Each number is 128 + 24 x the weight over its row's rms, rounded and kept within 0 to 255. Layers, rows and columns count from 0. The size above them is the row's rms in percent of the matrix's.

# layer 5 attention query, 896x576, rms 0.0679, rows 460-470,523-534,587-598,651-662,715-726,779-790,843-854, columns 144-215
size [110 100  64  82 105  78 120  80  86  75  80  94 140 113  85 109 117  96 152  93  95  94  94  97 123 128  82  90 123  91 130  92  97  92  91  89 130 114  76  94 115 101 160  94 101  85  90  91 129 117  59  73  90  81 135  84  79  75  72 106 131 127  78  91 121  91 143  94  97  88  91  63  88  87  48  61  91  68 107  69  70  60  75]
[[130 110 156 161 122 146 163 125  64 118 109 137 123 128 149 130  96 152  94 107 100 129 126 186 145 113 169 164 155  76 101 122 127 110 117 100 138 154 137 105 156 104 157 140 140  89 132  93 138 113 135 152 101  98 137 112 104 126 155 109 137 178 152 157 139 141 184 112 150 163 166 107]
 [ 96 145 134 172 146 102 159 119  92 114 138  96 120 127 146  89  97 133  95 134  99 129 170 101 122 136 111 140 125 117 103 105 118 122 124 132 156 114 176 117 118 139 133 146  87 122 114 122 117 146 115  82 128  60 154 123 126  81 130 172 161 141 134  93 102 120 130 133 146 117 107  84]
 [126 112 176 103  86 145 102 145 107 157 133 136 124 167 112 169 103 141 107  81  99 121 152 129 132  83 150 111 168 148 147 168 100  97  86 137 113  97  93 142 108 126 117 137 119  88 145  76 118 160  75 135  71 132  70 172 108 178 138  89 111 144 115 111 110 149 102 129 112 136 112 116]
 [121 124 127 156 117 101 109 119 109 115 139 131 111 179 128 144 151 164 126 100 142 118 134  72 149 129 133 103 125  97 143 178 115 156 139 126 127 121  99 142 114 113  95 128 131 150  91 165 130 135 126 123  95 164 149 143 113 125 110 142 160 150 127 153 100 105 136 132 120 125 134 111]
 [157 145 171  97 103 135  77 103 145 150 142 159  74 151 130 177 134 106 100 160  79 150 153  86 136 128 128 132 114 135 135 134  66 124 110 136 145 128 124 109  92 149 102 132 134 112 100 149  85 110 168 165  84 155 122 101 121 149 132 120 114 163 132 153 115 120 108 128 125 139 114 122]
 [147 104 158 115 134 114 107 118 110 120  87 129 156 129 158 121 143 103 123 120 154 139 120 130 127 115 157 110 144 156 183 131  90  89 130 116  98  79 166 138 141 148 119 141 132 138 129  67 123 117 110 146 124 134  98 136 139 114  83  85 139 170  91 123  99 149 120 116 129 127 105 162]
 [134 105 109 154 117 121 136 127 147 113  89 133 116 124 119 123 153 131 119 149 130 110  94 128  96 102  93 165  99 131 131 142 125 121 142 106 139  99 114 113 141  92 159 150 105  76 102 108 125 176 134  83 129 109 108 134 117 117  90 119 124 129 137 105 131 141 160 116  49 127 140 121]
 [157 142 172 114 143 110 143 163 124 139 104 160 101 116  94 133 118 160 143  73 119 144 110 126 126 161  90 112  96  98 149 113 113 101 109  90 119 164 131  97 115 110  82 142  70 102 129  90 123 105 140  97 121  98 126 129 144 136 162  71 118 146 116 134 107 141 124 152 149 155 137 130]
 [ 90 134 108 128 146 136 107 168 146 107 132 116 146 128 145  89 110 146 127 147 134 108 135  77 139  96  95 107 138 146  93 136 126 101 124 111 112 117  92 148 149 142 106 111 123 154 137  84  88 117 105 107  95 135 104 188 109 155 116 116 143 108  84 141 116 123 124 120 100 114 122 136]
 [144  64 166 151 137 143 161 114  97 143  97 112 151 137  75 110 100 158 109 129 148 154 160 146 138 153 120 119 166 122 120 145 135 105  76 133  85 135 114 102 147  90 113 183 102 105 104 123 125 151 110 155 108 137 128 147 141 142 116 149 174 165  95 108 109 126 154 114 120 130 117 132]
 [173 151 120  98 157 116 151 107 162 112  70 157 160 114 159  60 115 124 132 128 144 145 157 101 131 127 117 106 125 151 150 101 131 138 131 115 103  68 127  99 156 129  95 141 128 136 153 163 119 127 144 161 129 113 150 161 117 144  68 130 130 124 155 119  99 120 121 162 122 107 143  91]
 [117 105 118 110 134 116 117 155 161 133 132 102  97 135 146 117 148 132 132 106 128 155 105 130 152 160 114 137 128 175  95  79 125 124  98 170 106 105 124 133 128 176  87 162 126 121 126 126  98  98 188 128 109 146  97 149 110 142 144 140 179 137 104 105 136  76 127 128 118 103  96 135]
 [ 97 118 172  94 142 124 146  89 125 122 149  96  93 126 101 127 113 137 125 122 138 150 121 124 114 125 105 114 129 106 114 121 129  89 158 107 118 102 150 127 141 112 145  98 112 123  95 101  92 151 155 109 114 181 118 120 142 115 177 124 156 198  99 118 127 119 165 140 171 111 114 161]
 [130 136 115 143 147 129  95 103 152 137  88 106 154 125 127 112 108 140 129 135 104 136 160 110 176 118 148 134 126 147 124 112 124 100 134 151 141 143 121 166 123 115 121 159 108  99 144 149 100 131 132 164 131 160 103 135  59 119 138 154 171 165 117 143 104 126 149 166 166 195 116 155]
 [142 167 132 101 154 126 128 124 152 112 110  83 123 170 168 121 109 173 125 146 141 141 188 146 118  88  77 111 131 163 147 133 113 121 167 133 146 126 116 154 150 112 151 102 147 129 159  98 131 135  99 180  97 158 137 111 148  99 100 137 134 122 120 100 129 136 182 137 126 117 145 137]
 [118 160 117 109 141  78  83  97 146 145 162 112 174 113 138 130 140 145  61 112 126 135 145 120 127 113 170 124 159 133 156 143 125 129 104 113 128 117 174 126 123  92 122 141 121 115 146 152 148 103 121 137 149 181 114 122 137 100  77 118 134 126 140 123 136 109  99 116 132 143 160  61]
 [177 143  74 133 169 125 132 131 132 137  83 123 117 138 107 105 100 136  99 153 155 142 144 119  98 154  88 132 143 138 141 143 140 147 106 141 147 113 110 137 152 137  86 109 152 139 133 153 133  89 123 115  93 109 113 101 138 120 147 152 147 141 139  92 151 145 123 170 151 162 167 108]
 [154 130 117 115 123 130 136 105 147 102  86 177 121 137 174 121 140 122 141 159 149 102 119 176 193  97 101  97 101 119 106 130 133 121 165  38 201  72 171 124 178 179 137 179 124 101 150 125 146 107 175 133 130 116 145 118 110 104 120 116 123 114  92 150  89 137 111 101 126 114  94 112]
 [132  97 120 117 174 123 139 123  95 145 170 135 135 142 120 110 121 107 172  70 115 182 117 125  80 185 136 101 150 126 122 113 111 120 114 116 171 121 107 115 132  71  94 147 109 130 139 167  76 118 141 109 126 139 115 140 127 117 133 134 116 112 125 155 144 186 163 154  96 122 137  76]
 [153 100  79 135  68 128 173 129  98 110 119 144 110 151 137 103 130  85 176 145 126 142  99 132 152 116  94 145 110 115 134 107 146 133 124  82 126 132 156  84 157 146 157 156 153 106 133 123 100  94 132 159 124 123  97 110  74 122 110 115  98 139 126 139 149 137 134 167  95 108  93 120]
 [120 129 114 173 113 128 139 168 141 122  76 130 144 100 139 148 150 106 148 151 113  65  70 130 125 120 105 111 118 145 163 168  89 111  90 120  93  78 123 111 185 117 107 146 113 147 125 116  96 130 166 109 119 120 131 106 126 107 160 136 139 109 119 122 108 116 175 144 147 153  88 167]
 [121 130 108 142 143 148 158 108 100 171 135 100 129 144 141 116 118 128 112 133 141 122 149 133 133 138  95  78 165 122 163  96 136 134 136 101 166  79  98 151 148  81 173 152 148 155 119 169 126 148 104 112 160 148 140 140 148 139 112 131  89 118 129 166 105 135 137 133 118 109 184 130]
 [120  46  99 137 118 121 150 135 123 141  95 115 127 154 106 121 122 141 118 106 138 150 136 148  93 151 155 180 181 116 127 107 125 104 126 187 119 147 156 176 117  92 136 124 107 128 145 136 138 109 126  86 156 141 128 139 127 100  81 115  93 148 160 131 114 125 149 115 132  92  96 112]
 [ 85 142 128 137 118 103 122  95 170 125 119 112 118 115 165 114 122  96 140 153  94 112 105 131 116 106 154 164 145 127 145  63  79 119 109 134 112 135 154 132  88 166 106 107 119 129 137 102 142 136 145 155 153 146 106 145 116 112 124  60 105 180 126 100 129 145 149  85 111 146 112 105]
 [125 141 109 137 104 107 141 154 123 119 160 118 183 164 143  99 108 131 133 108  95 118 132 100 119 135 123  61 154 112 112  94 116  76 154 111 138 128  99 154 111  99 207  95 167 126 137 163 152 154 121 153 116 135 105 128 130 165 127 115 106 134 137 170 150 145 169 146 114 140 181 133]
 [144  97  92 100 102  96 126 123 128 175 115 123 105  89 168 109 156 100 112 106 147 112 132 142 157 130 158 130 118 122 111 146 138 142 138 138 141 105 121 128  98  93 112 109 111 136 104 128 134 162 140  92  86 102 151 101 123 124  96 151 116 157 142  86 122 142 147 140 143  91 139 144]
 [115 109 119 156  82 139 101 105 131 178 103 108  99 168 114  69 131 137 177 130 104 141  72 130 177 134 117 140 117 126 151 143 110  88 101 137  99  73  75 138 140 109 136 133 117 115 153 116 140 150 118 119  99 147 152 146 125 167 132 122 118 156 107 139 143 158 105 108 124 115 102 114]
 [108 117 122 135 119 101 100 124 143 118 102 141 120 115 123 110 145 133 150 123 150 108  96 108 138  95 130 172 118 179 113  39 124 126 158 125 123 127 154 108 162 111 133 155 167 132 130  87  97 103 113 131 125 121 165 127  95 116 102 101 142 138 108 122 146 131 169 150 131 145  87  91]
 [141  81 105 115 107 124 130 124 150 135  63 142 122 135  97  93 131  97 177 147 146 142 126  76 147 138 132 166 115 113 125 127 150 101  93 139 146  71  90 116 156 123  63 156 104 116 164 168 111 104 153 116 166 117 130 134 167 105 147 143 158 128 125  87 149 111  88 135 125 138 124 107]
 [156 121 102 168 150 125 108 121 120 155 110 137 144 122 135 142  93 152  99 170  89 153 125 115  65 118 138 119  99 121 176 153 115 123 153 147 133 158 144 109 154 134 104 125 153 121 177 123  84 142 173 141 138 102 128 166 155 117 135 119 112 136 174 144 101 132 118 148 152 100 159 100]
 [111 126 126 110 100 131 136  93 116 133 169 108  78 144 122 122 138 104 112 103 119 158 160 167 103 141 105 138 123 118 152 102 139 152 152 113 174 113 104 160  82  61 118 113 148 106  98 106 109 123 127 130 112 135  72 113 129 169  94 141 105 115 140 135 144 117 160 114 103 158 130 129]
 [135 132 109 151 128  98 153 172 116  94 137 140 124 136 139 116 116  81 121 143 121 139 107 171 146 179 108 106 140  69 115 158 131 128 138 137 138 110 123 140 145 131 101 142 129 115 135 118 160 150 148 115 105 144 110 144 141 163 154 104 146 129 106 168 131 131 105 114 146 137 139  93]
 [137 126 164 156 104 132  80 149 121 132 185 153 156 119 135 146 162 135 120 138 100 120 145 106 129 114 137 104 119 137 147 141 125 145 145 146 121 104 140 134  96 147 131 176 124 165 155 113  96 142 119  87 113 118  85 158 140 121 141 125 121 102 141 137 118 135  88 140 106 141 107 130]
 [128 129 137 132 157 144 137  74  89 103 106  98  88 136 135 152 141 111  53 151 109  86  91 138  78 149 136 109 136 138 128 129 154  94 130  93 152 157  85 110 146 134 170 110 133 157 114 110 110 107 155 134 136  89 116 163 159 164 120 129 157 119 140 179 156 120 111 105 114 139  87 147]
 [ 92 104 132 132 102 140 121 149  99 119 167 118 158 110 124 114 163 106 119 108 101 170 134 134  89 144 127 142 155 108  87 134 144  75 152 123 108 141 165 126 126 135 113 134 137  75 126 132 159 132 148 109 121 134 102 173 109  98 127  80 158 125 156 124 146  95  82 142 108 142 113 131]
 [156 105 144 114 155 115 115 142 132 118 102 101 132 115 178 130 129 138 140 158 182  99 143 143 129 141 123 108 122 124  89 140 108 130  79 121 149 118 128 117 136 160  85  87 172  95 107 128 134 144 172 110 105  90 120 140 123 102 134 117 125 133 123 121 122  94 125 105 132  95 139 120]
 [139 135 137 116  99 154  95 144 135 148 123 123 107 125 129 110 128 137 116 121 125 141 101 110  88 131 161 138 132  96  99 118  79  96 110  95 134 110 136 129 132 168 166 129 115  97 123 115 117 135 126 131 131 187 132 158  92 128 115 140 134 194 117 191 114 130 149 136 177 112 121 110]
 [144 155 138 151  95 133 158 162 148 101 121 139 131  82 117 116 131 141 135 129 139  90 113  94 111 171 141 141  94 139 101 130 137 164 122 121 138 146 137 117 141 115 142 147 106 116  85 128 128 135 158 112 124 113 117 136 180 135 137 117 160 123 116  98 131 124 147 146 100 143  87 113]
 [162 154 131 110 128 142 108  96 140 165 124 105 119 139 136 142 119 167 125 131 139 146 195 132 125 110  99 120 136 181 153 132 140  94 168 117 121 130 138 109 144 113 111  76 124 152 131 135 106 133  93 180  83 153 130 110 143 154 133 157 137 187 122 148 154 118 149 126  99  85 128  93]
 [120 162 172 114 152  95 126 115 136 123  96  70 128 111 134 130 111 122 102  97 130 139 150 136 112  93 139 132 134 122 118 132 125 132 127 158 151 135 145  85 127  89 141 122 134 109 121 128 172 103 129 145 121 116 154 134 129  89 115  90 131 150 131 119 107 103 118 140  89 134 133 113]
 [173 156 138 151 159 140 135  93 148 133 100  69 106 118 134 146  96 166  85 137 105 135  94 149 120 108 176 137 138 137 142 117 138 113 138  93 103  77  98  83  94 161 118 154 136 113 178 127 125 151 123 123 150 123 110 150  98 147 118 149 150 114 128 140 141 108  99 105 176 115 147 112]
 [ 84 159 112 139  83 136 139 120 122 121  91 102 105 131 132 102 133 109 151 126 125  84 113 137 109 129 131  98 109  98 105 137  91  89 120  78 146 113 133 112  97 163 117 107  71 166 116  63 132  92  99 136 121  90 132 138 160 130  98 115 141 111 108 148 135 109 137 129 108 140 101 157]
 [114  86 136 163  85 110 134 151 122 102 102 167 129 120 140 166 160 109 132 125 148 151 102 149  94 163 143 152 125 105 142 155 122 146 115 159 160 120  92 133 114  91 105 113 147 142 109 140 134 127 100 111 131 103 137 126 132 119 133 156 139 116 145 111 139 117 137 107 133 133 143 117]
 [163 115 107 135  99 132 167 119 122 159 107 146 109 135 137 166 113  99 146 130 145 176 112  85 140  92 114 147  75  88 117 136 107 158  58 103  72 155 138  97 139 145 138 182  88 124 125  95 135 149 131 115 117 153  58 124 125 115 149 103 114 129 122 146 112 109 133 110 112 139 109 134]
 [176 111 137 154 113 133 142 167 118 143 116 124 145 122 138 136 161 164 109 196 128 111 101 138 155 131 108  97 115 138 171 151 145 118 130 142 115 144 125 152 153 177  95 127 125 117 188 123 116 129 132 122 124 128 144 152 153 140 135 154 132 113 144 156 126 128 110 142 101 127  64 139]
 [106 136 121 105 133 154 153 144 138 138 151 170 106 135 128 110 117 153 102 142 128 109 145 130 130 131  83 136 141 168 144 144 122 120 129 124 122 128  89 100  98 134 185 110 109 155 129 115 138 124  99 162 168 108 135  94 131 168 151 155 136 162 107 106 133  96 149 104 135 140 151  97]
 [178  84 103 147 129 122  97 140  89 160 118  78 110  82 123 109 114 140 106 170  94 127 122 136 135 147 164 164 134 114 141 131 164 126 149 162 133 125 108 124 111 135 100 156 175  94 112 100 155 134 157 115 114 134 167 161 153 110 120 109 169 121 129  92 170  97  97 162 108 164  55 134]
 [161 159 112  54 147 117 108 104 135 144 104 135 109  70 130 115 150 130  96 108 120 159 155 129  95 116 143 191 119 120 112 111 131 108  88 106 122 132 138 145 108 162 137 135 122 130 121 107 142 138 171 164 144 114 169 140 101 124  87 147 109 124 129 111 104 140 140 105 166 129 142 144]
 [141 129 113 113 141 153 130 135 137 127 128 113 155  62 123 123 114 147 160 140 104 118 134 115 108 136 124 132 119 127 156  97 164 114 128 117 125 128 137 154 102 119 128 170 136  94 121 106 152 117 162 114 114 151 121 155 146 104 127 153 155  89 104 171 102 140 130 142 178 136 174 123]
 [149 124 138 136  96 124 156 152  71 107 127 128 104 107 125 148 114 145 137 124 132  82 126 130 126 133 149  98 116 118 117 173 155 130 114 163 152  98 129 121 144 127  87 102 148 148 104 104 119 122  91  88 102 125 149 120 126 124 151 176  99 165 124 145 104 162 174 125 100 119 130 128]
 [148 125  92 130 114 168 106 149  93 145  84 111 109  98 111 118 112  99 122  94 140 100  99 131 141 122 112 141 135 176 127 107 173 128 101 106 102 128 150 177 120 142 135 137 136  71 148  92 168  87  90 155 127 160 151 119 133 112 136 173 158 100 142 101 127 147 120  99 194 142 110 131]
 [164 146 129  96 129 132 152 125  93 140  77 132 105 140 183 122 147 121 140 134 149 124 126 103  95 123 142 140  95 112 152 132 145 108 124 132 146 121 131 136  95 145 106 130 143  86 151 142 102 162 165 140 116 113 155 168 153 132 118 104  75 147 118  93 112 148 178 118 165 121 157 125]
 [156 136 154 144 174 119 110 156  86 108 108  70 116 173 132 113 115 111 103 113 113 152  79 137 111 114 126 139 164 136 192 181 117 103  92 154 128 117 106 114 128 120 127 165 170 132 140  99  78 123 115 138 115 138 125 171 129 159 153 132 160 117 146 134 101 127 108 144 127 138  79 139]
 [143  65  98 140 124 149 142 107 143 171  88 130 148 106 146 124 149 118 144 138 125 147 114 113 112  80 123 145 121 138 118  87 142 129 137 123 101 139 143  95 115 115 126 204 118 122 157  42  94 118 128 172 114 132 155 123 145 113 160 129 140 115 120 107 158 113 156 119 142 121 102 108]
 [ 86 131 153  72 135 189 143 103  70 123  99 120  99 144 113 107 142 149 133  76 113 132  89 148 142 156 143 111  97 146 130 128 134 128 144 125 160 103  97 136 102 129 100 117  81 104 145 121 117 106 104 112 101 130 158 129 155 120 149 149 124 140 114 145 143 136 135  95 158 122 118 131]
 [115  96 126 174 130 110 162 128 133 147 100 169 209 155 122 132 106 104  80 148 122 170 127 116 134  97 182 165 166 101 146 110 148 126  90 177 129 149 134 120 140  83 165 148 118 130 111 146  61 134 100 115 120 107 137 163 143 129 196 135 134 149 128 115 106 150 118 101 108 129 138 150]
 [130 136 132 138 130 145 105 142 170 127  94 116 147 136  90 116 109 126 132 162 159 138 149 186 145 125 104 135 134 150 171 126 120 133 133 112 139 109 116 104 124 149 175 157 128 130 143  87 156  91 119 108  99 105 125 105 144 154 123  71 174 105 130 185 102  95 102 127  79 135 114 128]
 [128 121 109 112 122 172 154 130 126 115 124  68 139 169 153 114 114 129 123 115 147 135 109  97 160 120 149 104 119 138 159 148 130 102 123 121 150 106  85 165 166 149 117 116 142 144 125 114 123 104 134 125 107 114 123 144 182 155 132 130 111 110 141 136 148 171 157 127 171  97 135 124]
 [ 94 126  81 112 113 115 108 131 119 129 150 112 146  78 108 114 110  98 154 134 153 147 165 130 122 133 139 107 130  92 119 135 120 115 141 171 125 162 154 121 128 129 146 109 122 146 135 152 138 146 152 143 132 132 122 106 109 164  99  92 146 141 138 148  85 131 137 145 120  99  92 119]
 [139 173 120 103 135 150 152 120 160 136 136 132 141  89 137 137 137 146 144 120  58 135 112 154 126  94 105 175 140 168 146 141  97 123 100 114 149 138 105 141  96 148 152 179 135 109 135  96 177 171 107 164 148 159 133 138 130  92 125 120 115 134 126 100 158 143 109 122  98 108 108 136]
 [ 97 144 121 126 108 117 147  72 142 118 160 113 119 109 122 135 149 138 149 135 136 146 139 153 162 139 120 111 161 133 130 132 152 122 135 148 104 120 115 116 158 106 173 171 124 138 131 124 133 163 126 173 182 160 123 153 143 161 113  90 109 126  95 173 140  96 131 128 163 141 128 174]
 [132 141 171 121 100 154 122 170 111 145 171 124 136 117 120 117 115 153  75 143 159 128 129 122 166  98 120 119 133  68  93  93 125 136 141 158 152 118 164 134 106 127 125 130 141 113 128 169 144 108 105 108  88 142 151 169 112 189 145 123  69 100 144  89 116 113 129 109 113 136 120 115]
 [179 116 152 147 135 147 105 100 127 130 152 142 140 143 136 155 125 140 136 121  96 136 152 139 177 120  94 135 113 115 120 129 115 125 117 164 119 115 123 166 107 126 125 109 110 131 171 113  87  64 116 152  94 154 129 147 156 138 120 109 186 102 111 145 104 149  92 152 121  88 154 168]
 [124 118 145  65 128 120  93 145 139 120 161 110 119 102 124  93 123 137 103  95 120 144 154 170 127 116 128 142 142 154 121 129 160 173 114 130 172 137 116 101 152 110 139 155 154  99  98 145 167 158 108  89 141 149 147 125 147 114 108 110 118 107 117 162 142 141 134 142 120 156 140 121]
 [169 119 133 144 145 122 137 172  95 130 142 141 143 102 100 155 158 157 138 164 126 204 155 127 141 125 153 176 119 116 137 169 157 166 117 127 136 118 145  84 148 101 107 168 121  95 111 147 123 150 170 113 129 137 106 150 125 109 149  83 149 115 138 101 146 176 149 117 129 140 119 130]
 [120 112 101 143 158 162 144 107 144 150 119 150 132 131 122 113 120 121  95 118  83 109 116 117 133 125 103 167 129 110 138 160  95 140 129 160 125 118 119 109 126 126 158 176 115 110 143  86 151 122 127  73 139 131 125 112 124 143 139 149 134 100 104 132 147 138 111 145 112 118 124 128]
 [109  79 125 123 147 142 127 143 122 104 107 120 120 126 100  73  96 117 136  92 103 160 145 106 153 104 131 142 119  98 150 125 112 148 125 142 144 115 103 135  97 141 146 119 111 152 135 168 153 127 112 100 111 125 140 130 101 148 157 158  88 123 116 136 139 148 131 131 144 130 202  98]
 [116  94 109 124 106 132 109 102 127 111  86 133 149 136 128 133 121 142 136 137 159 154 117 115 113 116 130 159 111 153  98 129 127 120 136 207 130 131 140 138 138 104 165 168 122 123 127 111 140 122 139  98 115 138 132 137  98  95 143 126  88 125 114 130 121 156 136 119 123 123 119 107]
 [149 120  73 127 119 136 161  95 135 148 154 102 144 109 163 105 104  89 115 135 153 119 120 141 112 160 131 185 117 145 159  87 105 149 133 129 109  98 145  97 146 144 121 133 116  95 155 108 111 156 158 124 129 135  81 145 129 146 111 111 150 127 142 141  97  97 161 160 139 106 124 149]
 [104 125 171 136 114 129 114 134 130 105 137 145 120 156 154 110 136 180 108 116 110 128 102 161 128 133 123 143 121 163 118  88 105 119 124 156 136 123 126 158 180 136 137 111 160 123 136 130 184 176 132 109 108  99 156 113 193 142 107 143 136 129 160 143 136 103 125 148 157 139 128 114]
 [ 67 150 117 123 121 103 110 104  91 143 136 165 174 127 144 161 140 129  84 123 149 104 134 130 115 126 156 143 149 150 118 103 130 118 143 119 128 110 154 145 118 116 148 104 142  98 155  69 118 115 128 132 115 159  94  88  92  73 105 133 140 150 184  98 170  97 107  87 100 156 113  88]
 [ 90 110 153  66 148 125  92 120  68 157 156 113 108  89 157 137 124  93 132  80 127 163 106 129 106  99 126 121 119 146 118 128 113 104  88 110 114 105 150  99 147 147 107 136 102 171 132 119 130 182 124 135 127  91 141 128 162  95 142 104 132 129 142 115  93 124 132 129 162 168 143 144]
 [103 128  98  89 136  86 119 102 140 107 143 146 116 138 177 140 130 125 111 104 137 114 187 105 112  97  87 129 127 134 103 159 114 125 108 112 119 141 140 176 117 100 129 118 125 153 105 133 150  88 110 130  71 118 134 136 139 135 107 119 126 122 116 146 137 131 125 124 146 135 183 143]
 [ 81 118 102 119 105  94 112 162 145 117 165 138 155 111 114 153 119 138 152  94 119 141 142  92  99 167 179  86 147 140 140 105  95 121 164 136  97 131  83  99  92 147 124 134 122 114 124 135 118  98  90 105 159 173 124  95  97 129 187  73 127 116  96 171 116 138 148 134 132  73 114 138]
 [122 143 119 149 128 136 124 115 137 115 119 112 121 104 151 113 138 159 123 151 160 140 102  96 130  79  93 124 117 160 151 126 102 112 112  97 152 104 163 166 125 103 166  76 137 129 147  78 148 141 159 156 107 136 111  91 116 118 136 110 118 139 119 128 134 142 148 107 148 108 162 124]
 [120 159 163  95 152 160 121 149  85 111 117  72 143  77 134 124 141 149 122 102 125 150 110 112 166 120 128 124  75 151 144 104 108 151 115 107 133 111 148 102 134 191  97 124 163 117 134 119 126 141 159 159 127 144 143 113 169 138 176  89 114 135 130 101 136 123 105 128 178 138 106 125]
 [175 133 121 153 101  92 106 113 122 136 114 149 112 126 116 115 105 118 123 140  97 131  86 110 135 127 118 138 116 131 128  85 116 132 150 131 162 140 107 118 126  86 127 158 160 105 106 122 129 133 155 106 149 136 133 122 135 166 128 140 122 149 127  93 166 129 105 109 130 123 103 109]
 [130 131 155 146 109 129 124 147 104 103  85 124 163 156 114 131 108 150 111 123 131  88 118 128 132  79  88 120 128 158 104 129 122 132  88 104 123 111 146 118  76  96 159 127  86 145 132 117 113 132 120 159 113 133  97 143 116 129 131  76 116 125 140 118 129 160  88 113 135 108 165 127]
 [172  96 154 144 134 134 115 111 116 113 135 170 156 122 147 159 144  94 130  91 140 166 103 153 131 173 135 145 146 119  78 109 112 165 153 138 123 104 135 144 162 171 110 166 128 111 138 105 144 137  75 105  87 132 155  96 129 106 113 162 155 126 107 118 136  95 149 104 159 127  83 102]
 [127 116 122 161 122 125 134 133 121 129 105 152 157 142 112 115 107  86 149 103 126 152 134  74 115 130 107 123 123  89 126  87 129 185 159 169 128 183 156 118  62 112 113 159  91 127 116 158  95 127 132 115 121 154  87 151 124 126 157 123  95 113 100 122 158 160 150  94  64 107  74 134]
 [130 151 120 198 106 131 126 159 135 146 100 108 160 115 120 148 119 115 139 148 163  90 118 172 142 131 146 138 156 115 156 132 168 112 120 111 149 106 126 154 144 100 135 151 123 144 140 140 149 110 138 106 150  83 122  85 119 181 118 123 166 129 130 135 119 127 123 152 130 134 119 149]
 [110 145 171 146 110 124 107 111 182  94 113 140 114 143  94 169 138 142 105 146 152 148 131 124 113 102 124 100 122 128 135 120  92 129  88  86 127 121 148 147  92 152 160  77 137 160 161 144 133 109 112 134 103 104 104 113 166 144 129 156 149 137  94 111 139 182 115 134 176 142 188 138]
 [ 88 125 125  89 140  84 121 107  75 168 147 112  74 136 111 150 139 119 142 112 160 138 134 142 104 145 167 158 122  81 168  94 129 134 154 128 107 154 134 122  91 100  96 120 115 142 120 155 112 117 123 110 138 115  88 133 174 147 127 134 124 138 108 106  98 146 146 143 126 116 109 131]]
# layer 5 attention key, 128x576, rms 0.0627, rows 75-85, columns 144-215
size [108 110 112  93 103 116  88 129  98  98 101]
[[101 155  65 135 102  89  90 148 109 159 117 131 130 118 108 101 119  90 142 131 102 130 110 138 118 122 104 122 115 120 116 118 189 131 149 151 114 163 173 155 158 148 132 119  94 131  94 136 123 120 159 133 118 128 135 166 109 112 136  76 110  77 115 155 136 143 167 168  97  76  97 170]
 [156 151 162 170 143 166 144 165 110 124 162 134  87 174 153 137 119 152 122 155 130  73 120 111 121 135 144 109 124 126 166 147 117 129  93 101 173  97 132 109 142 121 122  94 156 109 128 112 134 179 156 135 159 131 124 158  90 124 105  96 126 105 127  79  85 126 131 148 151 132 124 161]
 [159 133 122 134 126 136  92 114 122 120 136 122 141 136  83 151  86 122 166 158 101 159  98 145 160 129 167 171 116  87 137 150 147 123 133 134 102 151 132 108 176 119 143 138 151 171 121  61 112 132 135 109  88 148 118  85 121 132 137 165 110 150 141 115 137 106 128  98 138 135 150 149]
 [153 132 132 137 174 113 105  99 186 156 126 131 155 185 153 132 121 184  92 162 119 146 143 109 169 143 154 121 122 151 129 118 143  92 105 155 207 117 133 124 121 165 118 114 156 113 159  80 154 184 102 163 132 131  74 103 141 155 139 116 100 158 128 164 124  98 132 130 169 171  66 128]
 [102 143 151 129 162 127 113 108 104 148 133 161 104 137 127 143 149 125 129 121 126 133 128 115 125 135  95 143 153 127 153 139 149 146 118 127 145  85 107 106 108  95 109 106  63 137  96 148 176 128 119 162 119 151 121 129 140 150 111 165 111 119 139 125 121 130 125 107 107 105 148 162]
 [ 64 126 136 171 138 172 137 138 113 155 103 156 127 114 126 122 154 133 133 133  85 168 132 140 140 162 148 105 118 160  92 138 133 144 115 143 115 137 149  87 137 100  91 105  67 147 114 103 101 116 148 173 144 155 110 101 117 111 135 127 171 144 117 137 108  76 110 135 104 176 150 144]
 [136 154 161 165  77 122  89 111 151 132 161 107  74 115 146 159 121 116 126 150 121 122  99 109 133 144 120 120 119  88 127 140 167  84 147 134  99 126 136 177  99 174 141 105 108 118 112  87 107 132 126 124  88 126 125 131 159 161 119 117 139 135  98 143  94 125 124 166 133  98 133 151]
 [122 150 131 140 136  96  96 142 156 135 162 113 105 119 121 123 146 141 118 113 103 126  76 114 138 138 118 144 114 163  98 152 159 144 101  99 157 136 183  91 123 132 107 147 101 121 114 157 122  84 109 136 103 115 120 114 134 142 146 137  90 118 140 119 121 174 115 122 117 166 145 167]
 [117  96 124 145 114  98  99 139 146 159 161 110 124 120  96 137 129 149 100 128 148 137 118 149 145 155 132 144 109 157 138 126  82 149 169 148 132  93 114 124 129 120 114 153 144  98 142 139 101 110 176 119  72 137 165 112 156 143 176 167 124 134 152 138 108 116 117 110 128 126 138 113]
 [132 138 137  98 163 157 114 114 125 134 146 115 141 119 135 132 118 133  91 151  99 147 161  80 118 162 129  97 167 137 157 125 141 133  76 144 129 109  90 137 124 137 129 108 141 110 146 137  80 121 136 169 134 100 147 141 147 126  94 117 136 162 115 130  74 150 102 111 144 114 182 128]
 [124  98 121 152 143 112 102 134 149 144 141 171 129 125 112 124  91 115 111  98 130 155 163 134 175 131 158 131 155 138 176 117 107  82 135 149 146 116 122 121 113 109 135 107 107 120 153 144 124 144 104 157 132 155  89 133 110 186 124 120 135 157 168 155 128  88 120 144 101 113 120 142]]